Part of a small language model's weights.
Size: 15 layers, width 192, 6 heads of 32, MLP 384 SwiGLU.
Training: a variant of Muon for these matrices, 6712 steps.
Each number is 128 + 24 x the weight over its row's rms, rounded and kept within 0 to 255. Layers, rows and columns count from 0. The size above them is the row's rms in percent of the matrix's.

# layer 12 MLP gate, 384x192, rms 0.0854, rows 110-133, columns 96-191
size [103 102 103  99  99 100  99 108 103 100  99 100  87 105  98  95 101 100  86 102  99 106 102 100]
[[127  95 127 153  89 147 120 131 100 164 132 114 162 160 149 145 119  88 101 164  96 139 128 117 173 105 120 128 136 150 133 149  88  88  99 148 152 135 142 172 164  98  88 121  79 141 175 147 116 115 128 119 107 159 104 135 116 134 159 124  93 127 151  89 113 128 121 131 117 131 125 132 136 152 106 127 124 133 146 145 161 140 163 163 126 124 114 148 129 114 113 123 132 111 140 156]
 [143 163 131 130 129 125 128 140 143 148 121 142 121 128 124 158 120 109 138 132 131  64  98 151  97 156 143 150 115 152 147 109 119 132 142 112 133 146 131 122 145 162 159 131 100 136 156 107 114 124 132 165 164 139 122  94  90  91 138 116 121 168 148 171 142 127 155 156 139 106 130  60 136 101 124 112 122 135 141 131 138 126 123  63  82  99  82 125 130 145 122  97 121 113 119 111]
 [108 116 125 120 117  80 167  96 122 153 137 147 124  39 146 128 140 116 136 151 133 102 142 155 118 117 132 112 139 146 136  97 128 130  98 135 135 113 130  87 147 101 127 148 151 134 127 131 164 135 124  92 107 137 128 106 142 118 112 155 114 129 125 111  83 122  84 144 129 127 145 104 144 100 143 108 113 111 129 123 110 119  92 166  93 143 128 130 114 135 154 133 138 134 123 128]
 [131 104 161 151 160 171 159 126 143 149 125 133 131 150 103 118 146 108 124  88 138 159 138 120  96  74 115  91 166 126  94 134 159 103 142 127 117 143 100  88 113 155 192 135 131 159 124 153 124 112 177 156 125 145 104 147  94 119 178 131 120 136 120 113 117 148 134 122 121 134 148 156 146 134 110 116 131 110 111 120 109 149  95 146 128 126 107 173 119 128 107 137 115 149 122 168]
 [165  96 159 116 139 113 161 144 104 123  96 110 100 181  78 120 137 129 136 118 128 132 163  92 117 118 102 114  83 104 154 145 143  92 120 103 122 137 159 164 144 125 113 182 110 143 131 117  93 124  81 137 102 145 146 144 124 103 166 124 117  78 115 106 117  90  99 132 131 153 133 116 156 125 152  90 113 155 130  76 105 139  87 157 136 172 117 125 166  90 120 114 163 115 114 151]
 [ 99 139 106 152 159 138 110 153 149 138 134 155 144  93 122 106 135 162 172 132  94 107 154 110 123 139 125 101 136 131 152 129 144 154 101 123 112 170 113 116 150 131 147 142 124 142 170 134 104 131 103 112 110 137  76 162 116 132 164 159 121 131 157 149 125  94 152 138 127 136  79 114 156 156 136 105 136 130 142 131 120 102 123  84 155 113 108 129 139 149 115 103 111 162  74 155]
 [184 156 117 119 122 126 177 135 132 134  80 129 131 116 134  94 123 128 128 137 149 159  84 120 153 130 111 135 138 172 106 112 112 115 110 132 117 114 162 112 115 113 120 142  70 126 156 162 117 118 159 171 102 103 108 111 151 133 132 133 147  92 115  94 144 134  95 137 146  93 114  85 129  99 163 128 103 112  88 148 121 145 137 132 155 138 112 120 146  94 150 106 115 138 172 162]
 [146 130 119  88 134 135 146 112  78 165 164 132 141 125  81 134  92 115 147  99 109 102 151 149 137  90 152 130 171 144  98 139 131 155 127 106 111 136 127 160 159 110 142 113  94 110 129 126 123 135 137 161 137 144 104 125 163 150 122 103 138 101 120  98 127 135 154 148 116 120 116 122 172 183 123 178 104 136  93 153 130 179 130 145 135 162 123 142 135 116 106 113  95 159  86 115]
 [158 117 137 172  98 120 116 130 154 138 154 119 119 121 162 133 137 136 113 129 116 125 153 106 121 100 161 149 142 134 122 103 140 153 107  99 107 163 151 132 102 138 130 127 105 132  85 120 144 143 113  85  44 128  80 122 119 133 164  98 125 173 136 161 147 135 102  94 146 169 129 151 151 111  90 122  88 110 183 146 118 136  95 116 118 165 116  94 116 145 132 124 138 127 152 104]
 [132 109 122 139 146 101 142 158 156 118 104 132  95 137 132 164 177 128 135 122 161 143 112 108 129 172  96  81 174 102  90 134 125 127 156 151 121 111 114 146 127 130 117 158 134  95 121 106 133 132 152 117 102 134 121  85 129  91  86 139 106 112  96 134 102 125 148 157 114 119 126 157 157 147 135 109 150 106 128 156 106 130  86  96 115 128 146  89 118 147 115 134 149 149 108 155]
 [115 121 151 124 146 117  93 149 128 148 155 110 180 152 137 108 144  89 158 147 139 110 153 139 151 103  61 117 127 146 144 142 118 141 141  84 143 138 138 145 123 139  94 140 147 115 138  95 148 105  89 141 168 104 140 144 111 156 168 122 153 120 115 110 127 164  72  96 127 146 139 141 151 150 124 141 152 118 128 110 107 116 154 147 126 109 132 155 153 111 117 130 122 123  97 112]
 [168  92 137 151  72 144 161 144 151 125 146 146  78 166  72  88 110 124 155  88 120 137 162 104 141 135 142  80 174 107 136 140 119 135 133 103 119  92 154 113 133 126 122 151 113 153 125 126 141 110  43 109 121 152 124 136 140 155 135 153 143  83 147 123 122 122 123 130 131 122  93 110 139 159 107  95 103 137 154 164 105 153 157 156  92 131 111 134 113 102 110 150  87 132 156 139]
 [ 90 149 120 148 121 120 166 129 145 173 149 146 166 127 186 133 140 140 121 114 107 164 100 167 151 133 144  97 144 142 108 104 125 129 135 160 155  69 138 132 118 141 164 183 163 167 145  95 112 110 115  98  96 171 129 121 133 191 131 129  87 133 106 161 160  93  94  77 113 155 175 171 144 101 170 129 151 112 162 142 116 112 117 109 118 114 166 104 140 101 118 156 107 136 165 142]
 [151 105 157 151 135 169 135  79  87 126  94  85 139 109 130 135 118 103  91 124 150 154 134 133 120 129 151 110 127 149 109 105 149 116 160 160 118 128 115 118 161 138 136 116 143  94 128 172 121 153 111 133 153 149  83 166 115 140 148 182  82 161 137 140 179 125 150 143 139 139 177  89 154 193 137 100 134 134  93 124 124 166 118 131 132 136 110 104 110 155 107 170  93 139 153 115]
 [152 157 113 140 112 106 132 141 138 125 117 170 152 117  89 147 133  93 153 147 168 136  99 117 108 110 148 112 152 108 108 144 127 139 108 153 117  98 102 163 130  94 122 143 119 116 113 100 142 113 117 135  97 100 139 148 144  62 157 153 167 132 131 116 146 161 184 119 158 118 153  96 152 178 147  87  74 153 104 107 121 150 114  96  89 127 109 127 127 148 148 116 146 132 117 188]
 [115 124 140 165 104 123 152 129 110 164 150 111 128 103 141 107 104 131 118 133  91 114 129 138 107 130 150 128 134 115 111 150 138 128 146 118 117 139 119  98 151 114 120 161 120 152 118 137 152 121 125 150 132 187  83 145 128  64 131 218 142 149 122 127 112 158 101  93 118 173 141 124 161 152 145 138 129 125 120 107 139 146 111  96 141 153 114 141 159 187 112 109 144  85 166 145]
 [ 98 149 155 160 158 136 122 162  86 122  79 146 124 125 130 171 139  99 123 142 118 151 144  85 145 138 119  80 169 105 136 169 138 117 129 117 129 117 103 145 137 116 108 112 126 118 176 119 137 133 142 127 113 139  77 143 140 112 146 115 117 124 123 156 131 126 157 109 150  97 133 149 104 147 148 119 140 134 150 108 116 132 145 151  91 122 136 124 134 136 139 163 172  79 103 132]
 [124 107 141 117 102 129 133  93 106 126 124 144 115 104  79 122 157 156 148  76 116 170 129 116 138 145 125 120 134 147 136 127 127 127 143 119 158 134  96 121 133  99 121 158 155 104  99 108 148 107 128 113 159 127 165 129 142 156 135 167 143  84 119 124 133  92 143 156 114 153 112 105 123 126 128 108 142 106 105 158 124  86 140 107 110 155 126 109 109 136 128  94 132 106  80  97]
 [155 127  89  94 120 131 116 110 123 106 134 100 146 144 134 146 157 130 160 123 112 101 120 117 180 116 124 127 149 150 104 132  78 134 128 138  71 125  83 145 172 145 128 130 132 142 121 140 147 121  88 117 128 126 111 125 113 158  95 129 104  77 124 155 130 110 121 126 122 100 133 122  95 146 147 139 124 128 114 102 146 123 124 143 121 164 106 167  96 132 107  71 122 170 157  95]
 [149 119 127 141 137 116 156 146 123 130  96 118 167  62 121 153  98 104 140  65  87 130  99 157 116 140 140 146 118 153 116 150 132 131 159 101 149 101 185 113 117 119 120 105 150 109 127  95 126 143 111 121 116 185 156 147 139 165 157 118 138 137 114 168 110 137 172 139  96  99 143 102 119 136  79 114 181 137  79 137 139 160 136 119 117 142 102 121  94 140 149  97 133 143 147  64]
 [112 143 113 135 102 132 116 127 165 138 161 121 123 134 104 166 121 134 116 139 102 103  88 124 164 132 172 131 151 106 128 166 108 121 131 113 113 127  91 110 123 117 109 148 149 117 138 132 129  97  90 104 140 140 138 127 125 117 138 126 169 155 127 123 132 105 126 130 146  93 147 123 100  92 116 144 127 114 141 138 150  86 128 127 106 132 116  77 157 115 123  87 131 176 141 107]
 [126 127 130 125 141 137 142 133  60 118 115 135 133 101  98 146 142 140 105 135 108 163 131 111 114  91 134 110 111 161 117 134  60 141 109 167 128 155 150 101 159 114 129 158 161 141 118 122 181 161 132 148 105 106 133 155 139 115  83  94 106 137 119 115 123 110 154 105 135 122 136  91 129 171 117 162 194  85 116 119 134 156 137 121 125 139 161 124 144 126 127 151 139  82 121 139]
 [115 156 152 111 143 123 163 129 135 133  90  68 138 128 148 153 117 164 155 114 131 116 179  79 146 148 138 136 162 128 117 160 139 103 167 118 123 114 164 128 110 101 127 132 163 147 139 151 145 111 106 142 132  97 119 185  88 110 125 109 139 112 135 154 108 109  91 125  98 113 118 166 139 175 115 106 124 158 132 130 126 140  88 159 121 134  86 158 182 116 122 152 128 131 117  92]
 [124 105 132 103 155 121 131 165 133 101 113 101 135 129 167 175  67 125  96 107 139 105 167 143 107 106 136 140 110  98 137 144 147 112 116 120 109 145 150  68 141 172 138 125 141 138 145 142 122 137 134 144 118 155 106 134 115 137 126  90 135 136 137 119 130 120 109 125 162  74 135  93 170 117 131  98  91 104 108 159 134 103 115 143 134 129 108 118  92 160  93 119 127 124 158 170]]
# layer 12 MLP up, 384x192, rms 0.0914, rows 110-133, columns 96-191
size [ 96 105 101 100 101 101 103 112 106  94  95 103  96 113  99  96 100 105 104 101  99  97  91  99]
[[123 112 105 117 137 143 117 119 128 152 120 122 125 137  84 181 120 162  86 118 125 146 144 143 157 100 127 131 129 145 153 151 141 119 142 134 149 132 131 133 175 159 136 166 112 104 112  93 119 121 166 135 151 102 190 128 124 134  96 165 121 150 133 119 173 131 115 122 148 162 133 119 167 139 166 129  98 139 120 153 133  86 135 117 133 128 130 156 128 106 110 144  87 103 133 122]
 [149 167 170 133 148 144 101 131 167  76 125 132 112 133 149  97 130 135 101 117 108 171 166 122  96  81 123  89 138  82 138 140 162 119  69 126 103 128 151 125 118 172 158 137 147 112 160 131 112 111 158 154 153 124 128 147 105 114 128 174 165 140 168 137 134 120 147 151  88 118 145 123 118 142 132 147 113 156 126 131 124 166 117 170 118 150 125  91  95 156 166  91 119  98 153 161]
 [140 128 105 119 182 110 123 172 124 102 117  96 152 161 118 102 141 122 147 156 108 164 106  62 136 149 195  99 117 106 126 141 120 162 109 146 130 152 136 112 106  98 110 139 154 142  94 147  83 105 113 154 108 109 137 164  97 180 136 113 143 120  83 122 138 138 158 141 109 146 149 113 136  97 164 116 149 140  99 110  88 141 125 132 146  90 102 115 149 107 160 154 110 158 124 112]
 [111  97 129 134 141 104 110  92 142 124 195 159 135 120  92 118 132 158 128 119 108 147 125 155 164 181 119 143  93  93 136 163 189 111 158 135 141 130 117 133 132 117 139 102 133 128 136 136 136 123 158 181  80 111 129 123 171 129 154 109  89 137 134 110 104 128 162 148 142  82 120 131 113 138 146  94 135 111 120 188 116 129 115 175 130 130 154 135 112 129 163 150 130 129 161 141]
 [121 103 117 138 130 112  72 158 150 140 146 135  92 139  93 149 115 140 153 180 119 126 100 151 165 142 137 163  99 130 136 150 130 187 128 119 145 111 102 131 121 133 115 122 120 132  99  81 134 101  95 137 173 145 141 108 149 103 122 113 128 101 139 139  98  84 117 140 129 175 151 108 115 141 124 143 124  58 154 153 105 107 129  99  58  96 160 173 135 122  85 125 100 136 139  87]
 [123  88  96 123 112  98 141 114 108 143 113 131 100 124  96 120 122 127 120 120 115 127  66 163 169 138 147 142 116 139 149 133  78 139 167 135 137  97 137 172 113 157 137  69 109 167 114 110 157 117 154 154 113 150 127 128 156 121  53  86 129 119  87 134 102 116 109 116 140 173 148 163  95 101 114 142 120  96 140 131 133  91 146 167 107 122 160 144 139 115 144 109 109  93 163 114]
 [184 128 137 123 140 125 124 152 125 123 131  98 134 151 125 143 130 123  71 105 144  98 126 142 123 115 117 118 119 158 139 125 105 111 137  83 145 109 107  71 127 131 122  99 168 107 117  70 108 144 118 135 124 131 112 149 129 123 118 126 130 147 132 119 139 129 116 127 106  85 137 120 177 130 137 111 150 103 144  95 113  96 170  91 144 159 121 104 145 130  92 152 120 157 144  89]
 [142 152 113 165 181 153 131 109 143 144 110 163 150 107 131 132 152 173 154 141 137 162 138 126 133 121 157 122 113 108 145 112 165 113 118 146 130 132  63 146 125 115  98 140 154 128 132 142 150 143 143 153 134 111 131 137 145 105  89 166  93 125 124 157 105  91 138 130 173 111  96 175 166 124 113 102 146 105 171 132 115 102  93 124 127 156 157 170 118 143 120  98 145 120 154  95]
 [138 111 102 150  85 114  60 139 118  96 130  98 157 149 114  98 138 137 148 199 144 121 111 149 129 110 115 147  76 118 122 114 114  67 135 128 164 120 154 105 137 152 166 112 135 137 122  76  76 130 114 122  89 145 114  97 143 136  78 139 159 135  96  88  94 150 141 145  97 160 122 122 129  98 120 112 141 113 127  96 111 138 131 114 146 120 148 136 121 129 119 121 103  73 130 131]
 [143 139 163 130 140  78 115 139 138 149  91 106 166 108 130 175 180 111 152 121 146 107 131 100 133 112  91 123 121 126  86  98 152 139 136 154 140  84 114 129 124 138 150 112 112 109 140  63  97 127 161 116 112  92 128 143 117 136 100 129 133 113 134  65  94 147 107  76 146 122 123 118 151 136 134  82 131 121 147 133 132 134 137 181 179 163 149  94 128 172 121 129 134 130  92 164]
 [115 131 147 100 139 149  79 162 107 129 134 128 131 150 157 115 135 103 106 178 156  97 106  78 139  92 112 128 108 160 115 116 128 165 101 113 134 103 129 117 108 125 110 144 143 171 128 152 145 107 102 158 142 124 130 106 106 136 155 131 120 112 138 140 135 115 139 123 136 162 103 156  89 121 189 182 129 122 119 148 131 106 123  84 132 162  94 154 143 142 134  95 133 161 172 155]
 [106 138 136 106 126 144 101 123 118 131 142 147 157 103 174 121 161 171 137 135 115 126 166 164 125 104 129  92 129 129 105 165 127 145 106 137 164 104 138 128  82 123 104 154 114 127 134 162 132 154  81 121 131 136 117 107 150 131 133 131 120 153 106 168 118 141 119 135 133 124 133  63 147 130 122 136  95 160 149 129 143 116 149 142 119 145 149 141 103 148 165 119 145 103 103 136]
 [118 161 149 124 139 159 148 152 125  81  89 111  79  98 141 117 122 138  94 153 144 111 171  88 126 126 120 127  92 117  75 105  75 113 132  84 116 158 105 130 106 165 113 123  95 132 115 118 118 124  88 110 134 138 154 124 147 102 141 136 154 144 156  97 135 136 156 128 168  99 161 136 159 166 103 106 144 125 128  92 120  90 158 129 179 121 139 111 135 159 126 160 162 158 103 138]
 [132 115 166  95 148 124 125  93 126 131 153  96 139 170 139 135 187 128 153 119 110 135 108 130 102 170 136 121 170 133 149 116 129 148 114 121 150 117 115 144 116 158 133 166 165 114 137  87 140 107 101 132 123 155 149 143 140  88  93  94 172 121 120 148 146 125 136 185 142 176 133 139  67 144 159 107 110 109 141 164 112 131 159 127 102 175 123 121 111 135 147 130 157 111 138 155]
 [ 99  86 139 133 150 112 100 185 122 110 102  96 134 123 139 112 128 160 149  97 146 153  92 106 166 146 148 155 102 138 143 120 151 110 108 105 182 140 150 163 125 126 107  80 133 156 119  98 158 114 147 144  77 129 133 105 124 116  74 131 113 181  93 147 102 110 155 144 120 135 157  76 185 183 160 126 109 115 158 138 109 147  86 145 129 118 110 131 121 186 131  95 143 133 135 113]
 [166 110  95 111  80 144 122 150 128 188 116  92 105 153 149 102 158 106  95 138 120 119  69  93 131 107 113 140 130 121  94 101 100 120 149 110 117 127 111 100 125 128 109 147 131 105 108 155 138 141 126 143 158 175  95 103 154 101 149 123 168 132 125 134 139 143 135 110 130 111 116 135 165 115 121 138 124 155  90 114 159 144  71  92 151 117  98 175 141 108 115 167 119 134 144  95]
 [117 145 160 103 164 112 158 101 123 126 149 128 128 167 115 121 106 111 121 114 137 141  71 120 134 100 140  99 157 111 108 149 181 134 111 178 104 161 124 111 146 142 144  93  98 122 167 189 132 153 135 126 143 107 127 112  86  83 160 139 153 127 175 131 114 130 105 136 135 134 147  88 113  86 108 124 180 121  89 142 137 131 122 102 131 161 120 140 131 165 148 166  77 146  68 148]
 [128 129 137 129  98 127 155 147 113 102 136 155 144 131 130 139 145 156 128 207  99 136 131 138 119 152 132 107 110 120 126 122 119 107 130  89 158 132 142 108 141  85 139 112 139 118 113 112  68 166 127 172 105 147 154 127 144 120 159  96 152 129  92 104 118 130 121 135 124 132 158 129 115 130 115 145 122 136 170 108  84 170 131  78 125 157 122 162  99  86 147  79 106 130 166 130]
 [142 117 110 107 122 101 115 141 107 141 115 132 146 181 182 131 130 142 115 122 182  99 126 119 138  86 169 183 110 163 105 120 121 146  89 165  90 152 141 109 153 114 149 137 137  81 141 127 142 141 126 124  49 148 165 105 101 134 146  97  92 106 109 133 128 120 126 140 121 150 128 110  92 133 125 119 150 100 168 127 132 114 119 123 115 123 119 103 120 124 107 147 114 144  76  83]
 [140 138  74  94 109 100 154 109 130 120  91 117 155 114 110  96 141 150 129 110  75 144 112 107 114 146 112 102 109 151 127 119 128 126 186  96 134 132 137  77 118 129 142  79 159 145 132 140 134 116 106 122 124 139 112 180 140 127 125 128 146 182 150 138 126 167 121  75 122 135 152 169 116 116 134 126 157 160 155  94 182 131  93 117 107 205 127 123 141 139 123 123 118 168 157 130]
 [ 92 110 145 168 165 111 172 117 151 158 119 169 132 125 178 134 120 134 140 141 133 184 122 124 106 133 120  82 114 141 178 114 118 160 155 103 120 162 131 169  96 101 111  95 143 116 133 148 133 113 118 151 159  98 115 110 121 119  87 131 142 106 147 106 169 138 133 129 147 170 138 164  90 112 143 106 125 134 124 131 133  88 117 150 133 137 116 116 135 127 102  99 123 116 117 118]
 [168  91 141 115 164 110 138 125 161 148 144 116 121 121  66  98 124 159 143  95 103 109 132 110 134 137 126  88 125 157 112 119 166 131 161  63 113 111  99 200 135 153 134 117 133  97 117 102  97 137 114 108 148 111  89 135 135 118 114 126 130 156 154 137 124 122 161 121 106 133 168 123 133 132 127  93 113 110 119 134 125 119 144 133 132 148 150 148 152 155 125 119 140 144 133 174]
 [136 126 151 103  92 148 157 138 139  98  88 113 131 152 136 119 129 127 162 167 106 149 130 102 125 151 131 133 137 107 104 137 117 112  93 127  97 131 157 136 117 150  96 123 139 157 112 116  97 124 130 146 121 161 116 129 116 121 135 102  71 123 128 128 108 114 126 155  81  97  93 135 122 123  89  95 110 128  98 146 117 145 176 182 140 128 153 144  98 122 124 126 165 128 140 130]
 [145 140 163 112 111 151  95 137 163 113  85 144 111 115 143 135 148 125 128 129  91 122 120 162 111 134 122 124 110  89 122 113 140  98 119 143 110 114 143 135 154 133 114 113 132 150 143  64  89 151 113 164  57 162 124 120 135 155 165 111 127 119 123 131 156 110 127 171 128 104 130 159 126 130 100 104 119 178 135  92 160 110 110 129 175 100 143  96 127 117 168  97 117 115 116 142]]
# layer 12 MLP down (transposed), 384x192, rms 0.0595, rows 110-133, columns 96-191
size [ 98 103 100 102 100 103 101  98 105  99  96 104  96 104  94  97  98 101 101 100 101  93  97 102]
[[141 146 150 123 130 152 173 167 137 160 138  92 126 128 116 125 159 181 119 127 113 164 122 147 109 163 120 111 144 111 117 135 120 139 112 102 127 165  69 158 143  66 140 107 129 156 100 112 158 103 159 110 118 143 108 132 120 120 162 143 142 125 124 145 119 122  79 144 136 146 166 157 132 104 149 156 144  89 123  81 107 132 132 132 138  96 162  96 122 119 151 119  99 160 115  75]
 [159  88 124 113 105 131 146  86 131 141 100 126 129 145 117 138 146  87 145 142 148 126 199 121 102  96  97  98 154 114 104  95 150 111 127 129 151 105 119  87 126  87 128 159 151 146 124 135 113 145 145 179 153 174 128 128 109 121  97 107 139 125 138 161 125 120 100 116 133  96 127 114 144 145 107 133 134 141 150 112 118 144 112 132 136 108 159  94 128 134 143 147  94 153 158 122]
 [160 134  66 124 118 140 100 108 144 135  98 126 148 148 122 141  94 123 145 133 126 179 114 139 124 161  83 132  85  80 110 118 148 120 145 131 123  95 107 153 123 124 126 100 104 173 122  88 163 163 109 155 150 126  75 123  90  98 133 131 104 142 114 131 133 132 150 156 135 113 177 109 167 150 139 103 118 104 100 160 152 159 136 135 146 163 116 112 141 113 119 106 130 103 138 163]
 [ 59 133 110 143 110 142 125  95 151 121 135 131 152 134 149 163 120  82 128 126 126  73 137 134 151 113 127 138 141 134 135 146 164 158 157 120  96 106 137 127  85 131  91 141 130 161 161 186 128 132 159 134  75  47 137 100 130 119 146 127 109  91 121 149 123 124 124 112 124 127 110  86 136 119  85 114 146 103 114  62 141 112 125 132 106 113 122  90 132 132 104 114 148 132 123 127]
 [131 130 141 150 167 131 157  87 109 149 138 140  90 114 178 119 111 110 127 151 182 163  98 112 105 141 126 154 163 115 145 158 130 110 135 113 137  98  97 119 133 101  95 135 111 134 122 115 111 117 103 124 175 119 115 132 105 114 101 140 116 142 111 124 131 135 120  87 121  96 114 149 124 128 100 110  94 127 113 138 117 114 123 111 136 144  90 104 111 129 158 115 139 134 123 168]
 [127  93 125 124 169 106 134  90 144 147 116 105 121 163 134  93  92 124  94  93 135 170 124 137 114 148 111 123 123 106 119 146 120 137 134 104 177 129 101 108 145 151 134 110 111 101 156 103 187 146 121 131 117  92 134 136 143 136 134 115 110 124  92 134 111  76 143 100 122 173 119 107 156 153 122 122 145 158 119 121 153 188 122 109 113 130 131 151 147 170 123 119 104 147 150 133]
 [145 115 111 166 122 137 142 140 166 141 133 163 121 129 144 143 122 159 118 126 113 160 101 112 126 135 181 172 124 135 141 167 102 113  96 139 159 120 161 133 108 169 168 162  91 140 112 111  97 101 130 128 130  94 118 156 129 147 161 170 129 149 110 125 142 148 123 110 139 152 133 106 142 148 172 129 145 125 127 183 187 137 122 124 109 133 140 131 106 114  92 105 112  89 108 109]
 [112 106 115 119 160  83  96 150 128  89 117 137 154 124 140 144 112 148 119 147 122 128 100 123  74 171 111 115 122 149 107 153 144 111 138 111 163 131 115 120  65 149 149 144 183 120 170 112  78 135 120 104  96 121  99 121 107  78  82  87 155 129 125  97 100 151  94 103 159 180  92 106 105 135 125 116 145 116 118 125 132 108  77 134 127 148  76 125 115 139 139 108 157 161 137 109]
 [136 146 103  74 101 163 142 114  95 136 100 118 125  98 156 121 162 119 146 141 125 101 161 125 108 149  79 116 108 103 125 129 118 142 129 101 113 107 139 118 181  97 177 122 121 140  90 140  91 159  89  90 114  94 121 135 108 121 113 118 165 106 118 148 147 150 134 150 114 145 123 159 119 125 184 159 122 146 115  77 112 112 136 139 163  97 160 121 152 158 105 146 148 109 146 141]
 [116 119 118 135 144 156  89 146 143 137 136  87 157 150 138 103 105 149 119 129 152 148 137 147  88  88 141 142 166 162 143 145 151 112  92 120 159 182 153  88 126  86 118 194 146 135 130 122 114 139 105 144 176 123 150 111 158  93  84 136 149 195 107 130 139  93 153 142 135 140 119 154 114 122 140 188 144 108 114 125 155 133 113 104 110 163 121  74 147 126 151 126 138 141  94 132]
 [146  96 118 136 136 161 117 108 172 124 121 137 134 142 120 153 148 121 123 133 106 132 140 160  71 175 129 145 151 135 152 151 116 130 172 128 119 149 133 104 126 113 126 166 130 135 157 139 112 100 166 110 118 117 165 128 128 119 162 110 145 114 120 136 101 133 138 124 152 160 143 147 132 145 112 180 139  96  88  91 113 129 133 160 128 118 148 131 115 124 164  90 110 126 101 178]
 [156 170 142 169 153 116 137 136 103 113 124 135 148  96 114 133  92 181 140 118  73 123  99 157 147 140  83 128 141  78 122 155 145 114 161 114  82 136 119 150 133 123 136 125 154 103 115 139  99 150 144 119 157 150  94 122 117 146 111 162 144 113  72 165 114 119 123 105 101  86 130 142 117 152 139 104 134  96 109 151 122 129 141 127 132 112 103 137 130 179 150 101 139 127  98 158]
 [104  53 121 130 125 146 166 114  88 137 152 141 145 134 142 143 104 122 124  96 132 158  78 169 105 137 111 125 145 113 159 163 155 108 127 150 133  90 161 119 172 110 100 139 149 116 135 116 110 149 169 160 101  80 110 144 152 138 123 118 155 120 132 151 118 130 118 129  84 142 204 172 119  91 153 120 100  91 125 157 157 145 113 144  92 126 151 110 132 115 156 100 105  97 144  93]
 [127 101  90 141 173 137 132 140 103 122 102 148 160 154 114 123 109 137 149 102  88 148 130  78 139  81 150 157 119  86 125 153 131 135 118  95 107 115 167 134 130 137 132 110  76 158 123  93 101 131 135 128 141 144  92 123 147 128  94 129 134 124 145 129 141  84 164  99 156 140 195 134 191 113 107 148 137 114  83 126 148 139 126 170 157 150 140  97 161 177 105  92 127 161  99 107]
 [174  96 156 126 125 132 152 136 104 160 119 137 106 141 107 181 152 101 146 130 118 164 168 116 107 140 115 168 123 149  72 173 105 114 138 131 108 140 117 129 106 122 101 138 143  95 112 138 100 157 123  97 159 114  96 141 132 147 133 102 148  98 123 103 120 156 132 103 153 146 129 110 144 120 133 117 106 180 148 108 127 148 147 161 128 116 170 168 107 181 113 153 112 150 124 121]
 [103 104 107  91 121 100 133 121 108 154 114 120  83  88  94 135 128 123 131 119 104 141 131 124 124 191 158 107 145 142 126  94 115 160  70 134 136 129 114  98 146  83 165  74 141 149 130 149 129 157 131 124  79  97 156 119 140 164 135 109 102 100  81  92 176 112 119 126 177 115 165 146 129 133 110 134 104 135 126 125 112 134 125 120 133 116 154 145  98  98 154  75 136 141 138 145]
 [179 135 129 101 109  82 151 119 132 169 132 110  98  67 104 148 102  70 115  95 119 137 108 136  76 117 108 104 140  97 160  76 114 140 116 126 100 102 113 118 119 156 123 109 114 119 131  97 196 108 155 125 148 143  95 124 152  80 101 144 149 103 100 113 109 117 148 126 123 137 155 143 153 144 132 118 134 120 120 140 116 106 121 139 143 137 141 104 118 121 131 115 139 115 173 148]
 [126 118 121 119 173 117 137 123 129 177 125 154 118 139  83 150 196  80 111  91 124  84 162 118 131 126  86 149 146 145 121 153 133  97 140 150 110 118 138 166 113 156 203 166 107 134 132 126 145 153 124  93 107 116 181 157 114 123 143 148 114 145 163 123 110 133 127 120 100 123 113 145 102 139 112 155 143 171 109 111  96 129 139 130 141 115 102 100 122 141  82 173 148 169 128 141]
 [141 149 138 108 129 127 154 130 108  86  88 115 109 124 110 105 131 110 174 142 104 148 109  89 124 115 124 118 133 105 108 140 116 136 154 128  96 101 144 134 125 150 120 131 157 150 118 145 124 161 131 112 170 144 153 128 128 130 134 189 102 159 109 105 143 179 106 114 144 102  96 129  95  87 119 133 159 111  94 114 139 136 113 101 141 127 131 123 138  98 145 105  98 129 121 150]
 [133 163  89 123 109 175 161 115 100 155 122 127 136 133 115 170  97 119 133 153 122 166  68 158 118 139 119 138 107  98 103 141 104 135  96 121 127 130 139 163 133 126 111 132 121 139 148  86 116 104 132 143 112 113 150 125 113 142 154 142 126 146  84 134  94 142 106 100 135 155 143 161 129 180 108 141 166 146  85 136 107 118 114 113  96  66 162 154 185  99 105 105 129 132 112 124]
 [137  92 111 130 112 173 136 145 122  50 113 115 142 150 100 108  89 126 123  83 150  95 117 150 151 148 114 116 131 153 163 121 121 127  74 171 121 153 153 139  91 117  97 145 121 156  65 160 135 132 113  89 142  78 102 146 171 134 155 129 128  86 103 155 127 157 134 148 100  86 132 130 143 116 114 134 142 129 105 192  90 149 120 114 104 200 148 144  91 117 116 116 120 113 107 102]
 [126 154  98 103  94 114 149 118 129 144 142 119 140 101 145 107 114 136 122 122 111 163 118 119 127 124  94 120 140 130 113 106 187 112 143 110 146 131 118  80 136 155  97 143 123 130  88 129  91 143 158 117  86 119  67 161 127 156 139 162 156  60 147 126 120 141 168 155 122 111 107 166 110 159 121 128 100 153 153 134  97 136 123 136 114 112 175 134 126 122 158 144 108 177 129 143]
 [ 91 127 119 144 117 117 145 106 172 168 190 138 151 144 160 126 157 170 126 140 157 150 108 122 117 126 155 115 146 106 123 127 140 137 120 172 185 143  88  97  96 147 106 131 130 116  97 148 164  89  97  97 141 132 140  69  88 112 149 126 163 114 163 130 148  92 138 109 161 130 159 107 130 114 133 132  94 156  93 117 128 147  98 152 108 113 127 121 113 121 135 132 159 122 176 150]
 [144 140 123  86 139 136 155 135 125 187 175 135 157 113 117 146  96 107 100 139  97 111 139 106 156 131 131 139 124 125 175 128 144 136 161 102  92 165 108 106 126 125 116 139 130 108 132 133  96 130 164 140 108 115 112 122 105 145 133 167 135 127 112  89 105 175 133 125 117 138 147  74 150 142 161 154 121 162 101  78 161 164 145 101 127 112 100 122 129 165 106 151 126 137 125 109]]